Each number is 50 + 12 x the weight over its row's rms, rounded and kept within 0 to 99. Layers, rows and columns count from 0. The size before them is the row's rms in percent of the matrix's.

# up: layer 5 MLP up, 1792x448, rms 0.112, rows 322-342, columns 0-111
# down: layer 5 MLP down (transposed), 1792x448, rms 0.102, rows 322-342, columns 0-111
# gate: layer 5 MLP gate, 1792x448, rms 0.109, rows 323-342, columns 0-111
up322 097:58 65 22 46 48 47 48 50 66 50 70 45 34 43 55 63 44 40 50 51 24 38 46 70 59 61 26 40 67 66 65 69 46 70 67 50 59 69 56 32 61 48 45 52 46 53 40 47 62 45 63 19 40 56 29 42 57 70 30 36 58 54 40 60 65 49 51 73 50 45 56 66 49 39 63 59 56 63 72 73 21 70 62 46 48 62 58 51 66 52 45 63 50 59 48 58 55 64 41 83 57 64 59 42 62 62 54 59 62 47 46 46
down322 100:64 46 52 44 64 32 53 62 47 45 34 63 71 42 52 39 68 45 75 38 56 47 48 56 44 54 63 60 31 41 34 51 41 46 52 63 31 63 57 59 51 31 37 37 46 60 40 78 37 52 65 59 64 46 70 50 49 33 50 53 65 38 60 44 44 55 30 39 65 59 46 39 46 53 37 20 43 28 63 28 59 28 47 63 43 49 47 44 52 58 43 40 67 58 30 46 46 35 59 56 51 51 74 64 50 13 61 50 36 74 53 33
gate323 096:51 67 44 58 39 28 48 52 48 39 44 46 64 49 56 61 62 40 36 36 51 56 33 54 71 35 62 40 64 60 55 55 53 67 55 51 50 56 48 66 42 48 49 63 38 35 70 60 44 58 38 42 29 44 66 41 51 51 61 52 55 55 36 61 56 41 37 42 57 67 50 68 50 53 62 41 45 70 48 41 45 48 68 41 27 60 56 56 34 50 52 55 52 50 53 67 16 56 56 34 53 44 59 60 40 41 47 66 46 32 66 46
up323 093:55 78 60 40 45 67 31 48 41 55 34 61 48 62 59 59 57 33 59 79 45 45 25 46 49 45 62 51 49 41 39 26 73 29 54 54 52 36 65 34 62 85 46 53 75 48 29 52 63 45 56 55 50 65 49 65 46 49 30 68 41 48 35 69 44 55 22 30 25 65 43 24 48 51 40 47 62 50 38 56 70 48 40 45 54 45 62 62 48 56 32 58 60 57 34 67 43 45 51 50 47 27 57 78 67 57 38 44 38 48 13 57
down323 097:62 47 48 63 53 37 72 65 59 26 67 35 43 43 24 39 66 49 50 59 46 72 70 56 43 61 41 55 32 56 34 76 48 56 50 55 54 60 50 66 46 36 70 49 24 48 41 57 49 49 56 58 60 36 58 25 45 54 48 61 40 61 27 57 71 69 76 53 76 45 44 68 38 63 61 57 30 76 63 64 50 51 56 50 67 51 52 44 54 54 69 62 35 24 44 33 53 49 50 38 43 54 46 52 52 19 43 41 43 70 58 52
gate324 099:53 66 55 44 29 56 56 55 90 42 54 45 55 58 30 66 49 39 41 41 40 58 54 38 50 41 43 53 45 52 61 60 57 43 64 43 52 51 43 51 54 58 58 43 56 59 43 44 60 40 51 81 55 61 50 37 42 58 56 61 35 44 64 49 60 48 57 29 41 56 35 38 49 36 57 46 56 45 51 34 64 74 38 32 35 36 47 28 35 50 43 49 50 46 73 49 65 48 59 33 48 39 34 58 27 60 52 65 51 42 40 32
up324 095:54 61 62 44 28 53 41 70 36 53 39 73 44 41 62 37 67 30 42 65 48 41 43 65 48 46 63 65 57 30 46 50 71 68 51 70 49 40 64 51 83 47 58 66 42 72 51 64 57 54 38 64 45 54 37 85 50 42 42 70 58 76 48 36 56 50 44 47 38 68 38 35 54 76 47 30 42 51 46 40 40 27 54 42 45 61 69 63 50 36 52 56 50 61 56 48 44 82 38 62 70 51 49 55 44 39 79 35 36 45 48 62
down324 102:35 32 54 56 67 32 61 43 58 53 62 37 40 53 54 51 55 60 52 46 65 60 51 27 57 48 48 35 35 59 49 53 26 22 57 34 51 54 41 67 61 32 47 47 57 48 60 49 48 28 60 48 48 50 49 33 56 66 48 54 41 30 57 73 37 84 52 25 50 34 51 62 30 41 63 59 49 56 59 43 58 60 47 72 58 46 56 53 64 39 38 46 56 43 38 61 83 32 20 46 45 37 45 49 72 68 22 44 51 63 48 49
gate325 105:41 33 53 54 43 51 46 41 59 66 54 58 45 53 51 69 45 49 27 55 70 41 60 41 43 37 54 44 58 43 43 29 40 37 33 47 41 43 48 38 38 63 56 35 35 51 37 54 50 42 29 53 35 29 34 59 39 43 52 63 61 75 84 67 31 72 51 42 56 54 40 42 48 68 37 36 65 24 44 53 70 65 59 66 30 53 44 28 44 57 48 46 51 50 51 48 55 54 21 39 35 43 33 71 58 56 36 56 50 42 40 60
up325 101:80 54 66 51 45 46 55 68 55 62 53 33 51 42 56 59 39 57 40 39 68 49 43 51 36 50 46 49 32 55 32 49 50 38 28 62 55 32 65 26 45 71 35 55 33 47 46 62 63 44 49 40 40 29 52 51 69 60 43 71 50 42 56 75 52 63 59 45 61 49 51 52 52 46 31 53 60 60 44 73 67 42 55 52 41 48 42 70 57 47 43 62 56 35 44 56 61 41 48 53 49 58 47 64 54 37 38 45 43 43 37 54
down325 101:56 59 53 47 44 49 31 24 48 67 54 51 71 54 50 57 50 36 43 39 45 26 43 26 65 43 47 40 64 40 48 49 46 59 56 40 41 41 39 50 61 45 67 58 49 61 57 54 35 36 30 56 49 56 40 58 38 25 73 41 41 51 45 44 62 63 40 54 50 68 43 39 59 55 57 45 67 35 41 43 42 66 46 56 46 54 39 60 52 47 61 46 46 64 68 32 56 55 46 62 63 37 56 45 72 77 32 36 67 22 74 63
gate326 101:42 40 35 58 60 52 49 31 32 43 43 63 28 29 43 35 39 59 58 52 34 29 33 48 59 19 57 51 46 42 43 46 57 69 37 34 70 52 37 41 35 49 50 49 54 40 42 57 58 64 44 44 36 32 58 32 38 46 54 50 34 65 49 63 44 34 50 52 54 56 49 45 58 32 71 54 35 49 58 53 61 55 47 44 61 63 46 43 53 59 41 41 27 36 79 56 18 67 44 49 48 37 28 53 38 39 33 64 50 47 60 65
up326 105:31 61 35 58 49 35 46 37 28 58 46 60 28 48 64 53 54 51 48 59 52 48 45 35 74 36 51 42 49 39 35 41 37 62 60 49 57 72 50 25 29 75 34 56 58 64 53 46 75 76 50 44 38 42 62 52 46 54 55 42 42 22 40 49 45 42 32 38 35 43 55 28 59 30 60 28 63 42 58 65 57 52 52 34 60 59 37 66 43 53 35 62 43 41 56 49 35 67 52 61 57 62 36 45 31 57 49 49 57 30 51 86
down326 103:61 38 43 62 69 74 49 52 79 73 45 56 45 62 62 34 56 59 61 46 55 71 61 59 45 45 15 38 53 62 70 53 43 53 37 33 38 55 44 46 36 20 43 46 47 52 65 40 47 56 55 60 59 52 43 56 63 38 35 44 53 47 54 55 60 49 40 48 35 38 60 50 63 57 61 53 39 62 24 38 33 28 55 35 47 51 43 64 53 39 41 64 57 55 45 57 35 39 65 20 34 29 43 45 40 43 58 46 63 58 56 33
gate327 097:42 39 58 34 24 39 51 37 67 46 46 42 51 50 59 65 54 57 23 41 39 68 43 51 44 53 35 61 40 43 50 47 55 50 44 46 37 41 39 42 52 57 35 54 55 38 44 27 61 54 58 55 45 56 57 61 51 60 37 58 32 51 54 48 34 40 31 35 72 48 65 54 40 42 53 51 40 74 52 53 45 56 57 43 34 55 53 35 39 49 44 39 55 28 42 43 36 54 29 29 49 32 57 67 57 59 75 15 38 67 50 73
up327 092:31 39 48 49 37 34 53 49 51 42 56 43 56 56 36 46 47 55 47 30 54 66 40 37 41 51 52 60 59 42 44 52 55 29 18 68 37 45 49 49 57 64 37 56 47 48 65 52 57 28 45 52 75 49 47 30 83 35 55 50 45 45 37 45 46 47 48 48 58 60 48 64 72 38 30 48 35 69 39 44 58 30 65 44 26 34 50 51 63 49 44 29 63 48 61 63 49 62 54 51 51 58 65 60 55 47 50 28 34 41 30 61
down327 091:62 61 37 57 66 54 52 49 49 68 44 59 56 34 66 47 55 52 29 58 56 46 66 35 54 54 50 50 44 61 50 49 70 48 49 42 67 73 56 44 48 39 62 54 61 58 41 37 37 59 58 48 41 26 55 70 20 59 73 40 45 53 59 44 52 51 41 57 46 53 49 09 37 56 56 62 64 28 48 26 33 62 52 56 53 45 40 33 36 38 44 55 43 36 36 53 55 38 27 24 24 51 28 43 63 55 52 56 60 39 61 50
gate328 099:37 76 65 59 57 41 48 21 38 57 41 51 45 53 37 58 54 43 54 55 55 46 35 52 49 57 55 45 54 39 50 48 58 31 29 43 47 55 57 55 49 49 28 49 78 55 30 54 47 35 58 56 67 72 49 44 47 44 63 50 46 52 52 61 45 58 69 63 54 34 53 56 55 34 47 51 63 47 39 46 44 50 49 39 61 64 65 46 25 62 46 48 54 49 39 52 50 60 52 44 56 36 37 56 61 67 38 71 48 42 55 35
up328 100:48 45 57 53 40 76 26 40 65 50 45 34 52 72 45 40 42 42 57 45 55 57 51 63 26 27 65 47 77 56 57 59 39 73 59 46 39 59 49 50 53 54 57 48 53 44 62 35 42 61 37 48 74 66 64 50 64 61 62 46 48 68 46 54 61 36 51 47 55 61 37 50 58 44 54 37 21 44 54 59 67 38 55 37 47 69 62 39 52 50 50 57 63 47 43 31 45 69 49 76 34 58 59 45 51 46 48 48 39 69 65 65
down328 103:62 61 62 44 45 30 57 55 68 40 48 59 44 56 41 48 60 56 64 58 52 60 53 47 48 53 61 56 24 67 34 44 51 47 58 45 67 30 47 63 67 42 51 58 53 47 45 47 38 36 64 39 46 51 43 43 27 67 34 52 54 22 52 43 68 53 75 36 59 62 59 63 29 44 37 61 58 70 44 58 50 39 60 55 50 54 61 62 57 46 39 37 40 55 61 48 58 37 76 62 36 33 40 61 51 66 47 53 54 39 62 45
gate329 106:48 55 64 49 46 41 38 48 42 42 54 35 51 22 33 46 72 45 39 35 33 39 51 67 60 33 56 53 34 51 47 50 44 38 57 27 61 56 50 46 53 54 21 41 54 52 62 28 57 64 57 43 70 59 58 44 79 37 48 43 49 37 42 41 47 67 63 66 34 47 57 47 52 35 15 38 55 51 48 62 59 48 57 11 50 46 63 59 83 59 43 62 65 55 48 40 55 50 70 45 47 78 59 28 62 50 33 47 47 24 31 48
up329 111:48 62 52 46 49 53 71 43 56 41 42 53 52 64 63 37 36 63 63 61 65 69 60 59 44 62 47 52 53 57 35 57 49 42 32 45 52 50 48 60 47 55 55 56 60 48 51 64 34 34 51 56 25 44 34 53 31 52 41 53 73 47 69 73 49 31 59 45 55 35 45 56 60 44 64 61 39 56 65 61 39 42 59 76 51 49 43 62 25 36 47 55 32 30 34 66 32 46 34 51 60 18 69 64 27 45 49 57 50 83 54 31
down329 105:53 51 69 42 58 51 55 34 51 84 22 54 56 33 47 38 36 63 34 54 56 50 58 48 61 63 40 38 47 42 60 53 46 37 45 55 43 50 45 64 70 39 48 43 51 39 36 64 55 48 51 70 55 41 35 65 45 51 63 63 62 63 47 56 53 40 42 27 66 58 79 79 46 45 75 57 56 51 36 37 53 48 69 39 42 70 66 51 45 45 65 67 58 48 61 76 22 41 32 51 46 47 57 43 55 33 55 44 62 39 38 43
gate330 099:38 51 74 52 61 52 42 40 50 49 36 39 45 39 34 31 30 80 45 36 34 41 50 50 60 31 58 52 46 48 54 53 65 66 56 36 39 55 63 64 62 72 46 36 41 51 61 61 71 45 74 28 38 59 41 19 51 58 40 68 45 51 41 49 56 51 56 24 47 46 64 41 54 36 35 62 60 54 64 46 62 53 45 47 58 56 56 45 44 61 52 40 24 48 53 42 54 60 48 52 40 40 57 36 67 44 51 51 12 27 53 30
up330 094:52 51 40 46 31 51 54 34 71 28 71 75 36 32 39 61 60 43 56 40 59 51 55 45 36 35 44 37 42 52 70 62 55 43 64 64 55 33 44 34 50 83 32 60 51 51 48 59 50 45 34 61 48 58 21 69 31 62 49 42 70 68 50 62 37 59 48 54 53 48 45 24 54 49 39 56 41 47 68 33 53 43 66 70 41 36 74 49 41 40 64 43 51 44 64 49 37 49 49 63 54 53 50 56 37 62 53 57 45 55 43 53
down330 095:69 49 43 39 60 48 52 50 39 75 29 54 41 45 72 60 43 32 38 48 67 45 63 44 80 94 41 55 74 56 52 44 51 35 37 55 38 58 50 54 42 49 78 40 58 57 51 53 56 69 51 44 50 21 65 70 48 48 54 53 33 48 53 58 30 51 50 57 63 60 49 48 62 57 81 54 67 58 49 50 40 37 46 44 44 64 46 38 42 65 67 64 51 34 58 42 60 52 48 43 47 38 55 47 53 48 57 44 58 56 65 41
gate331 101:76 42 52 57 43 47 32 47 53 48 55 67 47 61 56 52 28 57 60 39 53 60 41 47 52 48 66 40 51 49 38 59 49 48 56 62 33 39 54 58 43 42 72 81 27 68 51 81 35 62 49 55 41 46 50 33 67 65 22 48 58 48 50 62 44 57 55 68 34 55 47 78 51 56 26 54 45 56 58 53 68 45 39 33 57 42 42 76 43 26 43 41 52 56 52 48 63 66 45 70 51 41 60 60 61 62 57 45 38 31 55 58
up331 101:55 36 42 47 60 58 44 54 71 60 46 27 30 42 68 55 54 62 38 67 28 41 43 52 52 60 53 29 54 54 41 41 46 44 72 52 51 56 43 70 46 56 58 54 48 74 30 55 41 49 53 35 50 59 46 51 45 66 48 72 52 69 40 39 44 36 46 64 35 45 51 61 54 46 41 52 69 65 60 45 56 41 34 37 39 46 27 58 45 58 42 57 62 84 60 50 40 46 43 51 40 22 44 68 32 50 60 51 87 58 32 76
down331 103:41 67 58 47 44 48 44 26 14 35 45 52 55 70 46 33 45 44 45 44 74 53 56 68 47 43 48 52 47 48 40 80 54 46 46 52 32 45 35 60 51 54 60 70 63 38 39 52 57 59 42 51 39 57 57 60 68 47 72 51 67 23 54 62 59 51 40 48 54 32 52 46 49 52 39 53 31 45 44 79 48 67 68 56 76 42 50 50 58 21 68 34 41 56 38 55 48 40 62 58 59 48 40 38 40 62 58 27 57 45 59 54
gate332 098:38 48 28 40 51 43 47 67 37 47 49 39 59 27 53 40 37 63 33 53 54 48 35 35 56 50 44 28 61 73 48 79 49 35 59 59 34 43 51 57 69 55 62 52 48 43 47 55 61 35 74 67 57 59 49 66 51 21 66 64 61 43 64 53 66 49 46 42 12 30 59 59 62 45 37 54 43 49 23 67 32 79 48 64 60 50 49 40 56 49 53 20 42 53 39 36 56 48 71 49 55 37 73 47 53 50 63 48 59 70 50 65
up332 105:46 51 69 56 61 52 45 57 40 49 46 60 63 53 45 45 56 37 61 38 59 38 39 60 48 57 49 41 48 83 57 63 59 64 34 71 34 45 50 50 56 56 70 62 54 35 53 70 50 46 61 53 53 44 48 35 49 65 58 62 61 56 45 50 53 29 51 40 66 72 48 59 68 41 43 46 60 50 27 39 34 48 50 36 41 44 47 68 56 53 45 47 57 55 51 72 72 56 72 45 50 53 60 68 41 67 57 39 57 51 65 49
down332 101:37 65 63 37 34 60 33 77 52 50 58 53 54 64 61 51 62 58 47 61 41 33 54 44 62 45 49 51 57 45 64 54 54 61 46 59 42 67 38 52 27 46 44 51 54 57 50 32 48 67 39 36 38 44 44 54 52 43 46 61 48 60 29 40 67 52 45 46 56 50 52 62 50 62 64 50 51 54 71 57 56 35 43 48 54 36 36 61 39 78 47 60 36 27 67 33 57 53 35 41 40 61 48 66 55 58 58 38 38 24 69 28
gate333 096:51 60 63 37 35 38 66 48 50 49 48 51 50 44 44 42 48 67 68 41 52 53 37 67 46 64 48 47 48 44 29 36 48 51 40 33 43 36 63 43 53 32 50 67 65 60 69 47 70 52 31 47 29 60 62 31 70 38 46 61 59 53 59 63 54 38 43 21 42 31 51 47 53 25 38 56 53 51 24 52 62 37 26 30 44 54 73 59 47 52 44 44 35 39 63 41 41 50 46 63 59 34 63 61 76 46 60 44 42 29 62 75
up333 090:33 49 32 55 42 49 35 43 56 69 49 57 63 49 44 61 29 44 40 51 60 51 39 41 37 66 53 61 58 38 53 58 54 37 59 57 62 35 56 39 44 64 57 65 29 50 34 54 44 54 63 63 66 61 45 40 47 60 49 60 44 49 51 46 40 42 44 78 64 53 45 57 45 52 48 48 46 64 29 41 43 59 59 43 36 32 92 49 42 44 37 59 68 71 43 46 45 59 55 57 47 67 49 48 57 60 51 46 38 63 54 40
down333 092:44 46 70 73 50 51 50 59 45 39 58 44 38 47 66 55 60 57 50 53 49 55 36 53 50 40 55 32 47 64 70 27 61 68 40 48 50 52 74 39 38 42 38 64 63 50 82 72 46 57 45 34 22 46 51 60 46 47 46 72 48 46 68 51 91 68 47 29 48 63 67 29 50 50 47 48 55 54 87 31 63 55 50 33 52 66 24 59 74 65 52 55 40 44 42 47 49 68 43 48 44 52 55 44 46 54 52 31 57 40 34 58
gate334 101:54 55 51 46 41 60 54 53 56 54 66 60 42 45 46 30 49 79 27 40 52 48 59 56 54 54 34 59 75 63 44 58 47 39 49 58 55 53 24 50 61 59 34 62 41 39 57 36 60 71 56 56 40 38 57 34 57 44 72 46 41 42 60 46 40 60 37 55 56 68 44 45 47 47 62 73 51 43 75 47 36 39 44 40 61 50 39 59 49 37 47 50 39 40 62 22 42 40 44 46 63 51 26 53 46 31 43 63 42 76 52 61
up334 106:51 42 48 45 65 43 44 53 63 22 61 34 42 67 24 41 61 59 30 55 29 59 51 51 49 65 60 33 51 56 71 52 42 59 58 58 87 54 37 46 55 38 53 89 38 45 48 40 46 68 48 40 49 61 52 50 47 91 43 47 56 42 48 49 48 48 44 47 56 35 42 39 26 49 54 42 43 63 36 51 50 32 60 28 45 60 50 46 39 42 32 65 40 44 71 46 34 58 30 48 37 54 41 44 44 45 38 34 48 42 37 55
down334 111:42 60 40 60 41 46 53 67 66 83 61 42 59 50 58 51 43 53 50 58 64 58 40 62 59 37 30 78 26 57 36 62 29 41 51 28 31 82 37 39 56 50 64 46 62 56 52 56 52 60 63 53 63 58 55 57 48 41 60 29 63 40 65 41 33 30 79 50 40 55 59 74 47 43 37 54 55 49 69 45 30 45 58 56 56 46 35 55 59 30 45 75 58 51 28 41 45 35 59 51 45 54 22 55 44 52 52 64 31 56 50 48
gate335 100:33 53 45 52 60 58 28 82 38 59 31 68 57 60 33 42 67 49 44 39 39 43 55 39 45 63 65 55 53 54 55 45 38 56 45 69 75 41 64 54 33 48 46 55 65 61 55 52 39 61 29 60 69 55 43 40 50 49 58 57 72 51 49 61 53 47 61 70 50 39 47 52 45 31 66 54 50 54 48 53 48 47 45 48 48 53 59 41 28 36 33 37 44 48 25 67 37 58 39 61 53 54 55 74 44 21 47 50 41 35 36 65
up335 098:49 59 55 47 59 31 47 42 55 57 25 47 57 45 44 50 39 37 50 54 17 40 59 37 38 17 57 51 60 68 41 41 59 40 46 70 54 54 63 50 69 52 52 50 44 51 52 49 62 48 47 51 48 52 56 55 42 52 84 68 42 54 46 47 26 29 44 41 74 56 48 71 29 44 67 42 62 75 32 42 40 58 45 17 48 65 65 49 33 53 61 49 47 40 36 40 59 46 59 23 51 24 43 43 65 56 39 43 46 36 35 60
down335 101:35 44 54 56 43 52 58 32 47 45 64 37 52 51 45 47 66 55 53 47 37 62 37 47 78 65 45 35 40 56 36 69 36 56 47 50 63 70 55 48 52 33 53 44 49 39 48 34 34 31 64 59 57 68 43 28 43 41 22 41 47 46 65 48 09 72 55 38 38 49 58 61 67 57 49 72 54 33 34 39 73 64 49 66 53 56 41 56 46 60 64 53 49 38 67 44 33 44 45 48 50 58 48 43 43 63 48 55 49 48 48 51
gate336 101:49 63 42 33 57 62 56 45 59 50 39 22 38 66 58 62 45 51 66 58 38 54 44 52 47 36 35 61 56 47 58 55 54 77 60 60 30 52 52 43 48 53 61 43 66 51 49 36 51 45 53 39 19 59 46 53 30 51 52 52 64 54 60 53 54 24 59 46 32 41 37 51 22 62 50 56 59 29 28 40 47 56 38 47 58 68 47 69 79 40 25 24 53 38 55 56 48 42 66 51 35 57 52 46 40 48 36 46 56 66 61 20
up336 112:37 65 53 53 46 44 52 58 63 30 47 50 48 63 48 42 57 44 64 49 36 34 47 36 59 44 71 44 77 53 25 57 68 71 42 68 35 49 47 66 51 40 34 48 49 51 49 44 43 68 52 36 70 43 53 47 63 45 56 53 63 66 57 38 57 44 52 62 37 67 54 58 38 63 40 54 62 39 53 56 41 67 59 49 69 55 61 60 33 42 48 54 51 59 39 43 60 67 41 40 52 65 53 66 26 33 30 55 46 49 49 46
down336 106:36 67 45 62 40 38 49 39 53 58 54 43 44 62 52 44 53 71 47 54 55 71 57 54 65 63 68 56 28 34 41 63 45 59 75 55 39 55 45 35 41 19 44 45 55 55 55 51 57 48 53 68 46 51 71 54 27 47 44 26 64 39 55 27 71 57 68 55 49 47 46 23 58 66 50 59 47 65 64 39 51 39 70 40 47 48 37 48 57 57 42 64 58 20 33 54 44 36 37 46 40 21 43 52 48 51 49 56 42 39 49 44
gate337 109:43 48 59 48 52 39 43 38 58 22 75 37 54 42 55 65 62 51 52 62 30 31 48 55 52 48 44 55 58 42 39 52 73 52 47 60 47 58 41 46 60 74 35 31 64 45 50 53 52 46 53 40 40 56 42 37 63 37 56 60 45 66 48 46 41 18 42 67 49 46 71 53 52 46 46 48 31 43 41 58 48 48 35 44 60 54 32 63 47 55 48 38 40 71 52 38 28 48 46 50 57 57 52 30 46 57 66 46 59 41 79 51
up337 125:40 55 78 55 51 33 68 46 42 48 45 20 52 46 66 39 43 69 58 61 57 60 51 44 56 38 71 57 50 44 52 40 50 57 55 63 45 34 42 54 71 54 50 53 57 38 34 51 75 60 64 52 49 48 41 53 81 42 49 53 60 36 78 53 64 56 69 53 51 36 66 49 41 39 48 74 51 52 43 66 57 96 43 32 76 46 57 57 63 50 47 49 62 64 60 39 45 75 54 35 56 41 44 60 47 43 46 47 37 61 64 54
down337 103:51 32 56 41 64 42 49 50 35 60 58 48 59 35 47 24 82 45 33 66 52 40 43 40 59 63 45 39 58 37 64 64 36 37 50 35 67 58 50 59 39 42 64 53 21 37 60 35 42 41 45 49 21 39 51 36 52 49 58 59 56 57 32 39 41 48 35 46 68 59 53 20 52 47 61 38 41 45 54 26 63 41 38 59 37 53 24 61 46 58 55 44 49 40 43 45 75 42 68 48 51 40 65 47 61 45 43 41 62 41 63 34
gate338 102:50 55 35 53 76 52 64 48 62 60 48 46 34 44 57 46 44 37 71 49 80 30 28 37 61 55 72 45 53 45 49 45 52 62 61 64 48 60 59 55 60 38 52 49 46 67 43 43 47 34 57 41 72 55 59 65 67 60 56 47 43 50 53 64 55 71 54 53 41 54 45 38 53 37 46 63 32 38 59 68 43 60 41 50 39 55 61 49 71 51 63 56 76 43 57 48 30 62 59 40 63 39 41 49 34 35 42 56 39 72 37 36
up338 099:66 49 34 50 47 74 40 57 65 49 43 60 26 59 49 74 47 41 45 59 22 56 55 55 46 57 39 68 42 21 74 84 39 44 51 45 44 32 46 59 58 52 41 38 59 57 39 32 59 45 70 69 45 54 47 65 69 60 28 30 26 43 48 71 21 47 28 65 44 50 65 47 55 52 26 44 46 51 39 32 50 56 55 44 41 71 47 39 45 42 55 63 47 61 34 54 31 56 41 46 46 51 47 34 63 52 58 60 33 56 45 37
down338 103:37 57 55 40 65 43 50 48 61 58 57 51 58 37 66 34 64 53 52 36 92 48 47 43 46 63 73 47 51 42 43 34 47 62 64 50 62 67 55 46 52 42 52 52 46 67 54 92 48 53 45 50 46 49 58 48 47 56 65 52 63 51 53 57 98 66 68 47 52 67 50 10 34 36 36 65 52 53 54 71 47 51 29 52 64 29 50 62 51 55 30 60 69 28 69 50 38 63 62 59 82 41 41 43 44 37 40 56 63 50 43 53
gate339 103:61 64 64 54 39 46 52 47 54 45 23 52 39 47 35 56 54 57 33 40 61 18 56 62 42 50 35 52 60 51 50 61 41 58 62 57 69 52 60 53 53 48 38 57 47 62 36 42 56 51 62 24 44 43 45 66 50 57 52 62 66 32 51 61 49 52 53 46 48 56 56 40 54 44 53 56 62 78 36 42 53 54 41 27 40 54 57 50 43 53 44 45 47 60 47 67 57 67 49 37 33 51 55 51 69 38 33 60 44 48 36 77
up339 104:61 57 55 46 74 29 40 47 66 47 58 48 52 49 34 39 53 49 63 67 36 65 30 73 39 36 32 53 33 66 30 57 38 33 62 32 31 67 48 27 51 49 62 39 54 45 52 49 43 48 52 47 49 50 41 54 45 42 33 43 59 63 55 40 38 47 36 58 49 60 58 43 45 51 47 39 58 46 53 43 68 63 65 47 51 55 54 53 61 36 41 56 62 52 42 47 48 65 63 60 64 46 53 46 42 48 34 41 41 59 63 43
down339 104:27 34 37 39 61 71 30 43 50 56 48 54 50 48 63 33 52 60 56 30 51 33 58 59 63 62 53 42 54 33 52 43 39 83 73 70 55 41 58 92 74 49 42 49 37 56 46 61 65 37 48 56 49 46 54 49 54 42 60 52 63 52 39 37 48 58 23 48 47 40 48 43 44 60 61 59 46 66 50 63 25 58 46 51 67 57 58 49 44 52 47 40 47 49 47 65 54 63 48 61 55 58 13 42 73 60 46 58 78 28 49 59
gate340 096:70 52 84 49 52 60 70 51 37 50 51 44 55 15 32 56 58 41 57 41 54 60 64 59 70 47 31 63 22 48 41 45 45 43 25 60 48 34 56 49 49 45 56 48 44 56 29 35 64 50 41 68 28 37 72 44 55 66 52 41 42 66 44 53 47 56 77 37 62 36 18 26 61 38 46 60 18 62 36 57 22 51 48 24 44 53 49 36 42 49 42 63 68 51 36 85 40 55 53 52 51 60 55 39 65 51 59 25 44 29 64 54
up340 092:57 55 35 52 47 30 57 40 41 45 75 60 53 59 59 55 43 43 70 61 46 38 51 43 28 57 59 57 54 61 39 35 32 63 51 46 52 40 51 44 46 38 40 52 52 43 55 61 35 50 57 22 33 68 56 36 49 57 63 35 67 58 46 55 55 49 33 49 56 41 73 53 50 75 48 62 47 20 75 69 43 46 64 54 54 55 45 50 34 37 47 50 52 49 66 52 60 57 64 41 64 56 40 47 51 35 58 43 57 25 58 47
down340 091:42 37 51 39 46 79 37 68 51 43 28 42 52 34 55 53 50 57 47 24 35 61 36 54 76 46 59 62 50 41 42 40 53 24 45 45 63 63 51 52 42 56 53 34 24 35 29 55 57 50 54 58 64 42 49 65 37 47 42 38 35 59 37 39 22 66 74 48 59 54 43 72 49 44 45 53 46 71 47 39 51 38 18 45 42 60 48 48 66 69 58 70 48 67 59 69 30 45 38 54 57 38 63 39 57 65 45 56 53 40 39 43
gate341 103:47 42 60 60 53 65 67 38 34 53 27 37 55 38 57 42 52 49 38 46 61 66 39 35 57 48 39 43 30 57 52 42 41 31 32 50 63 42 47 42 37 53 63 47 69 59 47 70 50 39 64 45 46 33 48 52 57 47 48 67 51 39 55 57 32 48 44 50 49 32 52 53 37 57 49 71 44 37 64 54 52 55 64 35 66 47 65 31 55 70 78 59 66 69 53 52 50 62 42 45 30 40 52 44 57 38 50 48 69 35 59 54
up341 102:44 61 52 38 28 41 55 45 60 54 59 62 34 47 53 74 35 67 62 60 42 33 77 67 52 50 59 46 72 40 32 52 48 60 48 41 27 45 47 45 59 57 47 55 50 36 54 42 62 56 49 71 53 54 36 53 38 65 45 39 48 70 39 58 55 56 53 51 49 56 62 58 63 47 57 28 44 66 28 52 58 55 58 85 38 55 32 63 49 24 42 65 43 38 49 40 57 25 50 49 59 36 59 48 41 62 53 56 32 82 48 31
down341 099:60 53 55 56 55 33 54 50 49 61 58 47 58 57 56 35 57 38 55 35 46 55 59 40 38 53 45 27 64 30 44 54 42 44 47 57 55 56 51 53 51 60 42 46 57 58 40 25 51 45 61 40 23 74 78 47 44 60 36 72 61 62 51 42 67 63 53 55 58 62 28 63 52 42 50 43 43 58 74 64 38 62 38 38 62 32 49 36 74 62 49 42 45 72 46 67 48 65 42 65 67 49 49 63 37 54 57 68 62 30 55 53
gate342 098:48 36 68 43 34 33 41 63 55 53 27 65 64 33 50 48 56 71 36 68 68 55 44 45 71 56 32 41 46 46 45 48 44 55 53 31 49 52 39 44 37 57 46 41 55 71 57 56 71 36 50 31 38 39 56 47 76 56 41 61 47 74 62 51 68 42 54 47 57 26 43 17 43 57 34 63 47 34 37 53 59 53 73 74 59 57 44 32 49 31 45 52 45 59 41 66 58 38 69 50 40 50 48 39 39 53 43 53 49 37 30 38
up342 095:50 44 49 45 50 41 53 41 59 48 67 60 44 41 24 36 71 67 71 46 49 42 46 47 52 51 47 48 60 60 48 51 73 48 68 61 73 49 60 51 61 45 57 28 61 57 54 46 59 40 41 59 65 47 59 43 57 48 51 81 36 39 56 54 47 50 54 41 44 49 50 34 52 50 41 64 48 51 43 57 43 42 72 69 39 60 37 51 62 52 45 47 37 37 65 67 63 54 62 47 50 54 60 30 39 62 64 53 62 75 24 56
down342 093:53 46 55 50 57 65 59 31 30 68 22 43 52 55 42 51 33 35 45 51 61 54 49 55 50 46 56 58 30 37 59 69 36 37 29 24 48 57 31 39 71 40 64 61 52 36 58 48 19 68 48 45 63 49 42 56 46 51 64 43 51 51 40 52 50 58 54 58 55 60 54 40 71 51 49 39 70 46 59 50 34 41 32 48 33 65 43 29 45 47 84 72 55 51 55 26 32 48 26 43 45 39 34 52 67 51 45 54 48 59 64 47